Weights of a small transformer language model.
Size: 2 heads of 128, MLP 1024 GELU, 7.87M parameters.
Training: 195M tokens, 6168 steps.
Each number is 128 + 24 x the weight over its row's rms, rounded and kept within 0 to 255. Layers, rows and columns count from 0. The size above them is the row's rms in percent of the matrix's.

# layer 5 MLP up, 1024x256, rms 0.0674, rows 579-605, columns 0-127
size [ 99 100 110  99 103 101 110 101 120  69 102 122  92 105 101  65 104  97  94 111  87  94  79 105 133 106 112]
[[ 96 117  84 109 117 143 102 113 150 102 128 116 119  99 105 139  98 114 144 136 133 141 144 122 151 135 165 136 125  92  96 107 124 154 118 169 125 136 110  89 152  87 133 180 135 138 120 131 103 146  94 161 135 113 152 136 161 122  99 162 141 130 116 128 131 143 156 166 149 137 129  89  76 144 105 150 146  91 112 117 158 125  97 142 142  76 132 141 133 123 119 126 131 123 126 131 162 129  59 108  74 117 127 151 117 140 141 132 131 127  74 126 129 156 165 154 125 128 179 113 117 151 127 152 145  97 126 143]
 [ 97 143 146 104 131 140 149  97 148 104 136 123 133 107 121 127 146 135 157 128 170  97 143 148 102 138 104 148 190 126 139  70  94 131 220 121 122 165 141 116 113 137 109 143  91 157 124 136 109  81 117 106 122 137 129 138  99 117  93 148 123 150 136 128 142 156 133 149 122 111 128 168 116 130 148 128  59 125 145 166 125 160 115 125 126 101 122 147 119 134 124 121 122 110 120 138 164 144 126  99 108 141 120 153 128 100 117 130 133 173 121 145 121 111 106 112  99 159 137 126 116 133 123 175 122 140 135  93]
 [121 149  68  86 167 129 142 148  95 126 147 132  99 133 120 114 145 142 116 113 138 102 101 101 134 128 174 144 139 125 116 126 130 126 126 140 129 155 128 135 181 168 122 139 141 149 181 114 120 116 139 126 130 156 127  99 137 100  97 108 144 133 133  97  99 139  74 130 112 107 125 133  88 123 129 121 133 189 105 170 143 144 151 143 129 131  49 167 154 160 148 142 139 152 127 158  97 151 127  91 141  95 112 119  89 139 158 148 136  96 108 161 166 131 148 121 124 110  92  82 113 146 171 114 133  97 112 154]
 [106 156 146 131 156 140  68 130 107 128 130  77 100 152 126 116 145 125 124 105 157  85 159  99 115 144 100 112 132 153 105 169 107 101 106 143 128 108  97 132 151 113 117 143 124 162 153 127 135 135 134 130  61 114 170 151 171  95  86 137 178 123 132  70 148 141 111  95 148 135 130 160 119 168  99 131 161 163 102 144 112 152 127 199 134 155 107 123 140 126 111 138 125 157 122 182 183 106  77  97  94 129 110 138 106 175 148 125 131 141  94 134 132 109 149 143 145 108 172 124 135 156 123 161 134 124 112 153]
 [150 126 134  81 148 139 166 152  73 142 133  99 139 128  99 105 132 159 111 130 158 131 104 124 101 148 107 131 109 120 137 121 103  94 125 144 124 129  97 104 132 114 138 175 150 162 131 120 127  51 133 122 173 109 134  87 136 175 147 117 147  69 124 105 159 109 128 125 112 156 139 128 102 166  77 122 121 112 131 164 169 114 181 131 138 147 136 132 152 151 134  94 120 158 126 122 131  80 125 145 129 146 106 139  83 112 136 156 138 160 103 157  92 118 125 165 123 127 119 141 173 135 128 193 110  98 138 124]
 [140 129 106 124 114 145 100  99 131 146 162 101 116 159 138 141 145 150 139 134 101 140 111 116  98 138 144  82 150 116 166 155 113 128 152 147 124 154 131 136 116 163 170 188 113  85 151 163  92 137 132 103 115 130 133 149 129 104 120 129  93 133 163 114 103 124 128 150  96 167 142  98 117 114 147 114 171 132 116 127 131 145 152 149 127  89 116 137 113 127 125 124 137 123 121 181 136  82  88  96 125 116 142 153 119 120 148 137 102  71 103 154 142 146 121 116  84 122 147 150 105 138 164 147  83 136 111 132]
 [ 90 138  88 153 142 125 106 130 120 128 145 147  74 141  88 122 168 127 138  94 151 127 158  82 137 119 110 123 124 120 161 146 146 121 128 185 142  74 108 105 125 139 151 101  99 152 169  89 121  93 119 158 131 112 101  97 163 136  74 107 135  74 130 155 114 126 166 138 177 136 132 121 152 126 130 131 131 176 114 128 139 135 126 123 135 131 137 202 141 117 135 119  82 128 134 115 185 145 102  98 132 132 142 117 116 122 126 109 119 129 137 137 132 146 130 189  78 120 142 128 150 149 133  41 126 103 120 108]
 [130 124  73 128 108 129  90 100  87  98 159 144 131 170 126 140 168 151 165 137 196 123 131  82 137 139 140 115 121 122 152 173 108  80 124 125 149 120 117  73 163 128 120 130 117 133  84  97 146 119 140 122 137  93 122 114 181 149 114 139 116 101 142  91 138 166 123  90 120 133 151 133 134 109 136 120 105 135  87 100 118  48 140 137 130 128 127 103 176 105 109 105 149 143 130 146 188 123  89 111 126 129 137 123  70 136 131 102 146 161  85 174 119 160 115 166 147  92 125 129 142 153 141 112 112 120 110 117]
 [145 117 104  77 101 110 139 124  97 119  93 123 134 124  83 123 111 116  90 137 143  84 141 100  76 127 161 142 110  70 171 115 106 113 109 169 121 116 155 122 129 128 150 102 131 133 137 128 126  83 127 151 103 119 141 136 142 149 111 108 139 165 129 133 106 137  87 135 115 162 114 123 135 109 111 138 110  96  97 181 134 180 105 126 123  97 156 149 100 127 158 126 118 103 101  81 127 142 125 122 156 142 114 145 139 112 152 121 156 119 135 156 142 160 169 165 155 154 122  67 150 144 156 119 112  85 134 113]
 [142 169 107  91 138 155 124 138 123 117 151 125 134 133 100 129 123 112 117 147 140 152 107 134 137 145 122 134 149 116 132 133 150 141 132 154 133 121 148 183  93 119  89 115 113 161 136 181 121  93 126 100 155 148 107 114 119 152 138 154 132 115 129 131 131 137 143 124 159  99 137 133 106 102 109 125 128 122 162 111 135  88 122 111 144 108 116 172  91 134  97 129 132 153 114 143 174 113 126 128 128 124 124 130  99 106 116 134  97  95 124 123 162 115 153 135 112 139 104 140 167 153 135 127 122 106 161  96]
 [112 137 133 138  97 117 105 103 107 148 137 131  94 133 120 111 120 113 172 163 117 107 131 130 138 137  98 131 195 145 176 122 123  89 156 111 133 121  97  90 167 135  68 140 135 149 108 173 129  99 134 124 101 142 131 104 145 137 119 108 126 113  97 126 144 149 173 162 141 129 187 147 171  98 130 125 111 124 103 138 155 136 128  83 130  99 139 131 219 108 172 133  74  99 147 165 172 113 124 143 103 126 126 125  84 149 113  95 170 165  93 115 142 111 116 154 112 123 137  98  53 148  99 168 142 155 138 115]
 [127 132 137 116 114 100  95  91  93  93 109 101 136 182 124 105 135 145 116  89 152 131 162 147  97 156 148 123 193 139 176 164 109 144 108 121 107 126 126 155  93 142 145 114 133 119 100 139 127  90 120 153 122 151 139 144  88 147 110 141 147 129 158 150 156 109 136 142 135  92 138 104  98 143  98 120  84  90 160 132 162 101 129 123 111 165 109 137 165 127 160 135 143 135 133 154 200 112  99 167 115 143  83 128  60 129 139 186 159 165 106 179 147 145 124 157 120 127 143 120 107 132 134 119 140 109 141 108]
 [125 135  98 118 163 125 114 121 119 128 106 121 158 170 112 111 170 118 131 116 139 140 144 138 127  99 113  89 101 148 113 111 145  94 123 198 138 134 135 157 147 133 117  88  98 178 115 147 122 111 171 142 106  87 152 112  83 166 146  86 162 100 134 113 157 122 109 128 101 170 122 154 173 122  72 109  97  93 125 145 142  95 147 137 108 154 105 131 130 139 151  76 141  91 117 122  79 121 168 102  68  94  94 128 154 116 118 152 125 108 153 173 114 129 122 110 100 147 128 106 125 132 161 138 133 144 120  94]
 [100 113 123 108 131 126 106 104 152  92 128 103 158 127  50 150 158 157 150 113 158 109 131 135 113 167 168 142 151  77 138 127 110 133  99 110 140 121 118 127 146 111 117 149 101 111  84 139 113 128 131 122 145 129 134  94 129 131 141 129 130 127  99 109 142 140 151  92 116 163 158 133 119 156 111 135  96 158 104 141 128  76 158 151 107 138 130 129 124 137 143 114 110 142 119 127 170 105 126 123 155 141  82 148  99  85 133 141 126 138 140 125 130 175 150 167 144 107 121 117 135 178 140 140  72  70 140  94]
 [116 119 124 130 124  97 128 132 110  49 131 145 147 173  92  92 137 118  98 101 144 133 162 168 127 140 102 162 101 119 172 124 170  97 141 175 134 133 120 108  97 160 151  94 141 131 116 139  98 112 107 170 163 115 128 110  67 126 121 124 168  88 143 120 128 147 169 125 128 150 161 117  74 106 103 120 136 109 188 106 172 143 126 131 145 139 135 108 162 140 169 124 118 130 136 151 158 125 140 112 106 134  96 133 100 159 116 131 198 179 136 120 128 145 121 174 116 147 163 111 109 140 102 136 157 103 146 111]
 [145 130 129 113 152  83 130 102 136 108  90 122 117 139 104  89 152 130 157 138  97 125 130 127 125 109 120 114 132 128 120 142 142 136 169 141 103 120 149 137 137 123 142 157 130 125 149 123 140 124 177 110 147 145  92 112 135 156 113 118 127  99  88  98 174 111 107 109 134  98 145 134 124 131 130 144 117 161 156 181 100 133 191 108 109 137 147 139 136 159 137 106 137 184 139 135 129 139 131  77 146 142  73 145 107 106 120 141 102 128 114 127 137 130 130 107  88 142 116 149 154 135 118 114  97 122 116 110]
 [113 137 123 135 110 100 123 112 132 100  87 145 114 118 123 110 155 144 132 144 119 135 135 145  90 135  89 133 190 106 137 125 101 120 150 110 119 116 121 150 145 129 123 123 112 138 161 125  96  68 118 134 154 129 130 134 109 201 110  93 129 100 122 111 156 136 146 135 138 116 139 143 152 114 144 129 107 146 112 165 178 162 149 132  80 130 163 144 114 132 180 124 119 141 113 129  93 136 159  95 158 172 107 166 132 101 147  95 101 155 160 122 102 151 124 127 130 130 154 125 126 137  91 116 135 124 139  80]
 [140 121 121 116 136 121 117 120 137 155 157 107 133 135 154 150 165 121 137 127 137 118 143 122 119 141 138 112 158 160 143 122 104 137 101 138 136 107 151  94 165 105 189 130  96 122 153 129 128  97 147 137 117  95 106 102 115 100 127 107 115 123 143 127 153 140 122 150 136 163 134 116 143 162  99 122 129 143 117 130 126 125 124 122 113 143 173  96 111 117 149 102 115 125 133 137  80  94 193 136  87 174 144 118 119 100 130 158 137 126 125 139 111 145 115 128 153  79 117 122 152 131 139 122 117  88 111  83]
 [128 150  84 148 174 108  88 142 132 110 146 115 117 135 135 142 147 126 107 128 145 111 121 129 122 169 175 169 129 120 125 164 176 129 143 132 139  88 119 138 126  65 141 138 143 138 142 173 111 151 112 114 159 158 130 147 154 130  70 146 133 121 139 110 107 121 142  99  82 155 136 131  87 115 111 142 119 173 161 137 145 151 134 151 129 100 114 140 123 138  99 140 114 166 109 128 154 156 113 125 129 135 123 149  84  60 141 122 135 157 136 135 141 154 134 183  75  87 185  90 107 131 120 179 130 128 121 131]
 [132 111 121 108 131 106  66 109 166 129 138  75 128  97 127 136 144 138 148  95 144 116 146  93 104 122 143 133 164 118 160 117 115 107 129 149 130 126 130 112  99 114 142 133 148 150 149 125 114 138 113 164 131 145 149 119 156 150 126 131 122 140  92 114 132  90 134  65 125 154 133 129 138 158 116 129 169 103  91 168 179 130  98 111 102 110 131 103 118 122 149 117  91 142 126  91 125 169 128 160 137 160 121 147 103 111 123 113 152  97 161 125 130  91 142 103 161 130 130 110 114 143 111 114 137 151 118 137]
 [120 131  99 162 108 107  74 116 120 136 163 138  97 132 112 123 178 142 137 130 157 124 135 120 102 162  80 119 143 156 169 171 128 142 132 134 129 153 116 131 179 123 147 118 133  98 146  97 122 125 143  93 123 130 124 166 168 131 143 157  95 144 142 100  87 117  89 132 131 108 156 107 173 142 118 119 167 137 143 128 120  91 126 195 112 146 123 131 163 115 131 138 136  91 139 142 102  61 131 130 160 111  79 103 105 103 146 120 129 114 119 156 106 148 124 140 101 135 139 133 156 141 149 115 105 113 140 118]
 [100 104 100 135 116 121 102 173 152 104 157 120 119 168 150 188 147 149 197  63 130 149 111 148 100 144 151 129 123 116 140 106  85 159 132 149 111 103 128 124 100 153 122 120 109 143  79 130 138 101 137 116  88 109 131 149 157 123 115 137 118 130 117 105 131 143 160 133 138 110  66 157  86 174 120 134 149 167 150 160 127 142 141 127 110 125 132  91  84 111  95 126 107 119 144  99 135 159 135 146 154 114 125 155 107 147 131 107 103  75 166 130 132 130 129 110  89  99 121 107 153 135 140  83  99 136 134  97]
 [130 126 136 104 136 122 119 121 160  91 148 138 107 113  96 132 125 113 160 139 126 143 151 175 138 126 125 152 125 137 133 117 144 129  89 128 154 117  78 107 154 121 106 118 108 113 148 118 126 130 132 125 116 129 128 153 103 141  91  95 140  62 117  97 140 108 117 116 177 115 116 142  88  77 199 120 145 107 107 148  70 169 122  98 108 124 154 158 128 113 119 151 103  80 113 106 130 141 133 100 168 102 128 110 121  88 126 103 132 106 119 148 174 129 125 161 140  86 126  91 157 140 140 115 125  94 144  56]
 [123 151 133 104 115 147 129 141 101 164 145 141 126 128  99 108 167 159 131 138 141 135 119 171 137 108 119 145 141  83 149 140 143 112 148 175 118  85 125 135 141 134  96 134 128 108 160 150 109  98 144 203 108 120 163 148 125  92  84 130 138 121 156 124 121 132 122 103 116 117 105 107 145  99 163 131 152  68 104 156 201 120 131 119 130 121 135 175 163 123 122 113 125 158 137 136 130 101 105 145  50 111 117 134 173 130  80 145 112 122  67 167 137 130 162 144  91 123 124 151 135 133 149 154 144 111 153 109]
 [122 116  97 144  98  95 139 113 127 122 143  97 142 153 148 126 134 184 101 131 156 105 153 110 115 178  99 139 119 121 172 142 117 124 144 180 126 142  94 141 167 119 167  89 111 124 121 149 121  95 117 131 104 134  92 101  86 128 138 107 144 142  77 114 120 123 142 119 109 152 128 148 101 142 119 129  90 158 136 111 167 108 151 155  93  90 141 102 149 130 211 111 139 119 127 154 126 144 132 137 138 148  95 162  78 159 106 125 124 165 134 135 111 145 133 162 119 156 137 118 118 158 146 174 142 151 121 107]
 [126 114 122 151  91 170  99  73  98  66 100 113 148 104 140 110 145 150 124  94 162 147 158 129 144 135  62 176 129 157 132 115  78  86 128 124 150 127 103 133 109  92 117 114 103 143 123 103 111 130 124 134 141 127 147 109 179 126 122 121 116  99 106 116 150 148 104  89 132 118 103 108 145 153 162 140 136 162 138 110 107 111 131 184 103 143 128  96  91 111 160 139 144 144 143 141 116 141 104 116 100 144 126 144 102 157 169 120 115 108 123 146 118 111 128 107 170 137 132 171 113 149 153 111 128 119 136 127]
 [104  98 106 110 103 167 109 131 119 116 173 127 125  98 132  98 110 129 133 109 113  77 191 115 126 165  85  91 129 150 134 130 162 127 113 131 137 132 122 134 160 163 128 105 101 196 137 117 104 100 122 166 134  85 137 141 117 115 145 131 105 131 125 142 118 142 175 111 128 124 171  87 128 129 133 121 140  84 161 119 136 127 145 149 126 105 168 119  99 109 136 108 127 119 132 128 138  90 177 126 141 118 132 154 126 141 155 176  96 135 121 124 111 120 104 160  89 142 140 169 144 139 129 118 143 143 123 109]]
# layer 5 MLP down (transposed), 1024x256, rms 0.051, rows 579-605, columns 0-127
size [104  99 111  99 104  99 106 106 123  68  94 105  89 130  92  68  92  91  91 112  69  79  78 105 135 109 122]
[[158 121 120 138 149 136 188 131 130 130 113 187 151 135  65 164 122 139 137 168 127 112 113 145 135 133 176  84 134 141 127 110 106 145 141 109 147 131 145 139 156 147  93 107 125 128 140  90 131 111 112 106 136 122  89 137 160 174 118 123  78 105 124 140 141 130 103 122 132 106 182 136 137 166 151 125 134 155 133 157 130 120 102 118 124  63 109 129  59 170 128 148 132 172 111 144 125 137 130 115 146 105 112 115  95 120 103 147 142 122  94 107 153 122  76 134 110 140 157 118 110  87 154 101 128 147 135 113]
 [126 138 118 114 142 110 152 164 152 133 127 141 104 129 150 131  96 142 113 134 104 141 123 119 138 136 122 110 114 144 170 145 136 120 143  93 166 125 153  94  78 170  90 125 126 131 114 118 137 187 170 146 116 138 147 105 151 105 127 120 138 111 104 110 149 115 127 145 141 146  89 101  87 142 165 122 103  70 127 124 151 128 100 108 116 120  98 149 129 123 170 179  76 157 171 127 117 118 135  99 144 141 192 144 127 119 164  96 115 109 121 131 163 112 123 147 115  73 101 162 136  70 117  95 146 157 128 116]
 [159 146 156 117 148 152  81 129  70  68 158 136 150  75 136 103 132 120 139 148 120 120 135 128 138 156 130 123 140 133 140 147  97 117 118 112 119 139 127 103 132 107 124 133 109 175 106 118 118 151 130 140 136 146 119 121 121 103  88 118 138 146 134 142 151 133 149 120 150 116 150 112 120 124 118 130 139 134 116  82 116 174 100 152 148 148 114 132 193  66 125 154 124 134 157 145 164 144 107 165 129  74 153  97 163  71 119 171 153 151  96 128 140 118 147 155 162 132 106 138 114 142 165  98 122 141 133 166]
 [145  71  89 107 129 109  77 128 141 143 100 160 186 152 101 143 124 103 107 122  91 115 182 122 134 144  88 153 197 125 183 125 156 144  99 158 114 161 163 152 115 126 146 134 148 117 147 142 104 112 152 118 122  98 109 105 144 101 161 149 112 165 120 128  88 115 128 115 122 152 145 139 164 121 137 122 144 136 113 121 130  91 123  92 134 116 130 112 100 129 115 112 137 123 112 105  94 115 162  88 152 116 110 113 155 164 100  86 112 139 176 125 127 162 141  83  78 168 132 169 177 135 111 158 128 145  91 104]
 [ 77 152 130 123  60 111  80 139 134 112 153 171 131  74 164  92 114 127 144 130  93  95  61  98 128 157  89 165 164 121  97 123 106 114 136 120 133 175  93  67 121  90 153  95 109 148  84 148 120 141 123 146 134 123  96 117  86 115 118  98 128 141 153 117 138 150 140 136 165 128 143 121 119 127  82 153  78 134 109 140 173 157 119 147 110 133 105 103 107 119 111 134  99 120 140 121 121 108 168 143 123 148 137 123 146 147 152 131 148 112 152 109 104 118 140 117 160 112 100 143 118 100 141 110 127 131 135  94]
 [112 106 122 107  99  91 168 138 145 127 157 138 130 127 111 130 138 166 118 119 153 130 133 116 126 121 119 110 120 130  91 159  95  94 129 135 132 103  81 125 108 110 133 138 144 190 127 117 115 157 159  99  84 114  75 187 109  63 137 127 160 118  94 119 125 112 144 121 174 142 140 113 116 113 110 145 120 112 139 130 129 139 158 150 110 178 127 127 153 129  84 157 114 163 175 170 123 128 121 139 115 139 100 141 149 123  83 120 130 168  89 168 112 125 148 132 117 152 159 146 147  93  84 140 115 121 100 174]
 [146 195 164 134 104 159 145  92 135 118 119 120 125 111 129 118  92 104 124 121 110  66 162  81 148 157 134 129 133 103 122 116  87 138 144 150 105 105  98 147 128 138 134  92 143 152 156 152 132 114  85 116  94 109 159 138 139 159 159 110 126 121  69 165 101 107 114 113 126  84 122 159  64 130 106 143 120 151 169 103 109 137 136 136 149 117 164 177 152  89 136 113 151 114 112  94 124 112 149 163 163 122 126 136 110 108 123 114 153 140 121 147 119 157 156 155 158 144  85 159 111 134 127  93 168 146 177  95]
 [134 155 135 124 117 124  74 116 146  86 121 162 145  98  97 116  76 108  91 145  91 154  90  96 185 172 136 106  93 142  91 107 140 117  83 140 175 121 226 130 139 138 114 121 155  94  96 137 116 113 142  71 139  98 125 183 128  95 159 134 110 152 125 150 146 137  94 130 165 133 139 110 145 150 135  90 120 160 101  89 113 135 150 127 107 113 139 123 127 104 143 139  91 112 103  93 115 111 158 175 133 119 100 132 134 181 118 125 161 104 149  87 121 129 138  81 132  83 129 162 152 138 123 150 128 132  97 113]
 [ 98 105 142 157 140 168 109 136 151 162 153 113 126 154  99  94  97  89 138 108 132 136 108 110 179 134  93 140 126 149  79 127 121 111 164 131 141 188 134 146 130 128 118 152 115 128 160 101 127 119 105 165 107 115 137 131 158 106 110 123 112 114 147 149 113 149  96 150 100  98 141 141 222  86 162 117 128 124 116 133 111 128 113 129 146  89 138 137 124 143 131 118 131 101  96 140 130 118 124 112 159 117 133 140 144 111 126 147 137 143 109 127 156 113 161  99  94 135 132 114  92 159  74 156 133 100 147 102]
 [114 127 111 128 112  86 119 121 130 151 127 124 164 140 141 121 176 156 119  87 144 118 174 134 103 137  84 142 148 135 123 144 124 117 122 162 152 146 121 150 122 139 128 109 100 105 114 109 132 132  95 142 124 129 133  93 131 112 103  95 129 133 120 118 101  99 120 130 124 139 119 113 137 109 121 223 132 109  91  94 136 118 150 142 114 120 113 125 152 149 157 135 123 125 133 144 143 122 157 155 137 153 145 188 124 122 124 114 138 124 127 152 135 122 148 118 137 119 145 106 125   0 116 147 159 161 103 128]
 [115 151 102 180 153 166  82 150  90 152 137 105 119 119 167 156  87 152  99 160 143 178 136 123 147 144 166 106 132 124 114 129  99 128  89 126 114 109 134 156 103 107 106 147 165 105 147 101 100 128  98 100 110 125  81 126 130 164 151 121 142 148  95  94 153 135 123 124 137 143 131 126  88 135 105 143 161 124 118 109  76 156 122  98 184 142  84  97 176 165 123 150 117 121 147 134 118 118 117 126 115 123  99  87 121 178 184  99 124 148 116 125 145 126 118 109 131 162 106 154  98 126 114 176 118  87 103 129]
 [144 117 147 128 134 119 117 151 133 102 148  79 122 160 116 115 122 125 127 108 132 108 140 138  98 132 129 139 122 137 116 123 129 152 122 130 120 110 129 126 144 138 136 134 137 143 131 110 143 107 138 136 118 123 114 135 129 140  99 136 149 168 148 145 127 106 131 113 114 116 123 117 100 153 122  98 112 115 120 153 132 114  88 140 109 141 101 131 121 116 138 160 133 135 153 123 112 133 145 144 103 113 115 152 139 136 124 181 134 144 136 155 146 126 124 150 143 118 120 132 128   0 133 115 138 131 143 120]
 [132  73 111 141 130 119  96 118 115 162 108 108 100 115 130 154 113 159 121 111 145 167 152 125 136 129 114  94 139 143 116 141 167 141 179 129 114 118 139 127 108  84 146  94 179 109 125 142  62 131  91 157 112 145  80 108 107 144  97 117 132 112  88 190 118 155 127 129 156 143 124 103 131 143 120 120 131 122 136 123 128 144 129 119 137  98 110 156 117 111 131 137 144 125  85 115 141 165 103 151 135 137 131 109 114 106 124  97 137  99 138  69  97 117 132 159 157 144 146 117 125 140  95 149 137 130 111 125]
 [112  68 102 118 102 111 109 113 109 118 131 109 138 139 107 133  94 114 138 126 103 149 125 128 138 122 149 128 143 104 112 123 134  38 137 152 135 120 147 145 164 138 115 124  94 126 118 131 139 113 154 179  97 115 133 152 120  89 164  92  84 116 147 113 121 105 148 108 141 172 127 115 123 136 141 129 105 126 102 133 132 106 144 119 123 178 117 145 153 124 118 111 118 117  84 147 128 137 141 153 110 136 148 143 121 167  81 112 132 141 138 105 118 167 185 141 154 130 116 133  95 153 127 115 130  76 125 141]
 [ 88  70 123 108 105 121 138 156 178 106 124 159 113  80 134 133 120 139 135 110 124 117 102 132 146 145 113 118 117  94  98 147 153 131 114 113  69 101 117 163 119 126 163 123 140 140  83 176 177 139 119 161 157 142 104 124 148 114 129 120 145 141 141 140 142 102 127 128 154 139 179 146 120 100 124 125 135 142 156 142 118 135 112 118 102 161  81 109 132 145 106 137 133  63 110 102 111 144 153 102 114 122 122 104 128 138 129 128 148 168 110 103 117 150 168 109 136 132 116  94 175  86 116  87 104 171 197 122]
 [109 120  73 102 140 114 152 116 101 132 153 128 106 148  93 127  97 163 129  99 112 131  93 153 106 156 151 139 114 107 134 142 116  76 104 128 218 172  92 133 118 125 103 126 126 125 118 135 144 127  86 128 122 116 161  98 146 142 155 112 119 132 109 107  83 167 167 127 164 131 109 144 124 118 141 151 130 129 108 146 118 145 138 122 127  91 137 162 143 115 138 117 108  96 160 160 123  94 151 129  99  96 147 115 135 115  93 159 126 104 128 166 113 156 169 103 116 139 113 137 127  13 123 120 106  97 115 152]
 [130 118  77 131  71 108 160 145  92 164 118  85 156 147 135 101  99 133 127 122 120 172 144 130 154 123 168 108  93  89 116  93 150 115 129  77 163 112  83  89 119 141 165 147 169  90 178 136 154 131 139 107 132 110 136 150 135 104 150 108 100 165 107 144  92 166 142 110 110 146 140 136 149 151 137 161 129 144 122 159 144 137 108 123 121 128 182 141 149 134 162 124 125 135 115 127 107  86 126 119 132 118 123 102 132 126 106 136 134 154  88 117 147 174 107 172 178 115 173 153 127  95 117 121 103 106 160 135]
 [126 105 120 121 151 133 110 198 131 138 149 156 105 146 154 111 120  97 101 111 129 129 128 146 136 129 122 112  95 158 107 110 123 126 201 115 146 120 147 147 121 150 148 146 153 139 131 134 153 130 105 113 163 145 111 105 136 113 149 159 150  95 149 128 139 124  95 148 145 107 133 163 105 110 141 172 126  71 157 137  99 147 133 107  98 129 120 149 155 100  90 145 122 141 122 112 130 133 106 138 114 130 137 180 153  93 141 114 100 125 141 138 124 128 121 151 144 129 130 124 105  91 132 129 101 111 119 141]
 [150 123 138 148 140 111 131 124 103 137 132 113 157 120 150 146 112 142 150 136 121 126 130 106 114 105 102 121 124  82 135 138 132 190 112 107 178 146 145 106 128 117 194 111 123 163 125 138 156 145 122  99 110 112 130 146 122 127 143 172 134 120 115 121 111 138 138 151 166 112 143 102 149 168 150 118 142 140  93 144 113 100 113 138 161 149 110 195  62 120 120 185  99 134 152 164 143  49 175 131 111 150 161  83 127  90 131 126 146 105 172 112 126  91 106 131 128 129  86 143 120  91 173 112 120 109 126 177]
 [124 122 125 110 142 143 121 135 137 135  90 129 110  95 134  88 135 168  94 137 142 153 167 156 103 111  83 142 113 137 149  94 117  90 119 150 127 134 154 163  92 138 164 144 132 133 138 135 123  94 148 134 106 158 134 173 122 130 194  98 123 129 136 111 130 118 160 147 128 113 112 139 160 127 128 122 140 132  95  93 143 137 125  79 141  89 139 127 124 144 143  97 153 123 120 118 166 103 108 134  93 128 109 127 150 131 161 158 144 120 111 125 150 156 159 142 109 154 136 166 120 143 144 114 146 168 112 102]
 [121 140 116 139 145 168 168 128 149 180 137 124 138 140  93 143 113 125 113 113  94 132 130 184 150 110  93 123 131 155 117  79 145 129 107 161 139 112 137 143 138 117 154 117 120 115 112 108 140 127  84 120 131 118 113 121 121 103 155 142 143 112 129 102 130 110 117 181 146 135 123 115 143 158 130 118 119 145 106 136 151 144 171 152 173 157 108 144 110 107  98 119  80 135 118 108 132  86 132 137 136 127 119 160  85 137 129 118 133 147 144 108 103  90 154 137 149 110 150 149 146  49 113 124 145 115 147  97]
 [129  85 185 131 182 138 138 111 148 124 117 142 131 120 135 105 168 113 159 120 138 155 117 124 129 112 141 134  94  93 154 100 116 107 155 124 103 155  71 142 144 162 158 106  85 154  85  76 166 142 127 150 149 117 124 150 144 116 138 142 144 133 149  99 140 116 132 127 138 125 131 160 138 122 177 118 124 137 124 135 129 126 147 104 170 146 122 163 153 104 118 132  94 141 104 109  90 155  98 188 125 128 123 121  84 104 138 111 156 169  64 117  99  78 144 134 132 131 110 142 124  63 128 143 152 140 118 150]
 [ 98 138 136 127 136 131  90 138 138 143 113 160 116 119 142 176 114 116 114  64 139 125 128 119 105 145 123 135 139 138 112 119 149 156 142 154 131 135 130  99 138 148 168 121 136 153 121 131 160 118 123 110  90 132 128 113 111 100 178 105 133 159 137  89 119 144  88 111 111 130 158 143 144 139 144 131  71 151 145  93 128 110 144 117 150 125 156 136 129 166 122 122 156 159 117 151 126 168 131 134 131 138 129 126 100 135 117 137 107  79 114 149  72 115 156 159 126 158 146 144 109  76 138 123 115 154 132 172]
 [105  74 114 123 107 156  77 110 108 113 142 137 104 140 140 152  72 136 123 132 158 111 117 102 160 128 121 136 131 149 136 143 136 127  99 113 133 126 129 114 122 101 120 137 134 155 113 145 121  98 147 104 124 112 101 170 147 128  75 132 169 140  63 103 141 184 179 178 168 140 123  81 125 159 170 120 137 143 159 129 154 153  96 149 116 124 134 104 152 111 177 128 152 138 111 136 156 138 136 154 163 158  83 124 114 109 120  93  89 141 124 152 121 127 137 108 148 121 109 159 158 130  91 111 146 153 114 118]
 [118  94 133 187 102 101 147 123  77 165  77 135  73 122 129 137 172 142 164 146 109 170 163 131 130  76 148 127 145 140  93 130 148 116 121 142 107 102 165 139 139  91 179 126 125 127 112 150 133 148  95 157 136 187 114 133 166  94 149 134 136 126 195 143 100 103 106 126 178 119 144 115 123 128 151 124 160 133 121 101 127 123 142 109 101 125 133 109 129 151 164 128 149  92 101 156 113 105 129 180 136 187 142 118 121 141  92  89 129  86 114 114 105 105 111 117 138 110  88 117 142 116 121 111 157 127  90 141]
 [152 127 122 150 127 140 125 153  68 115  98 110 137 135 120 128 135 129 132 161 154 127 102 143 163 137 133 108  86 108  88 115 124 125 125 132 131 143 121  90 104 173 134  84 121 107 206 114 137  77 120 164 117 143 124 137 127 139  91 107 103 103 108 169 114 109 175 146 120 124 109 127 131  89 161 138 161 121 140 142 163 138 108 135 126 119 153 156 155 126 185 154 130  80 105 138 171 135 158 114  79 139 129 117 127  70 124 154 112 116 110 109 170 151 121 137 119 112 172 103  85 141 103 129 146 149  92 109]
 [115 114 133 103 145 155 148 124 121 163 142 120  88 119 119 135 118 160 115 111 141 102 133 155 111 135  89 135 139 100 144  81 144  95 112 121 115 150 146 133  99 128 111 143 123 124 135 145 128  89 149 117 117 139 102 118 147 110 131 120 117 137 139 115 138 145 107 138  81  63 118 111  98 114 148 132 148  77  85 155 150 104  96 139 167  99 159 137  87 144 101 170 161 119 145 134 167 115 100  96 130 115 154  97 129 101 188 132 192 143 109 133 120 122 108 107 179 188 136 148 170 121 110 174 135 162 123  92]]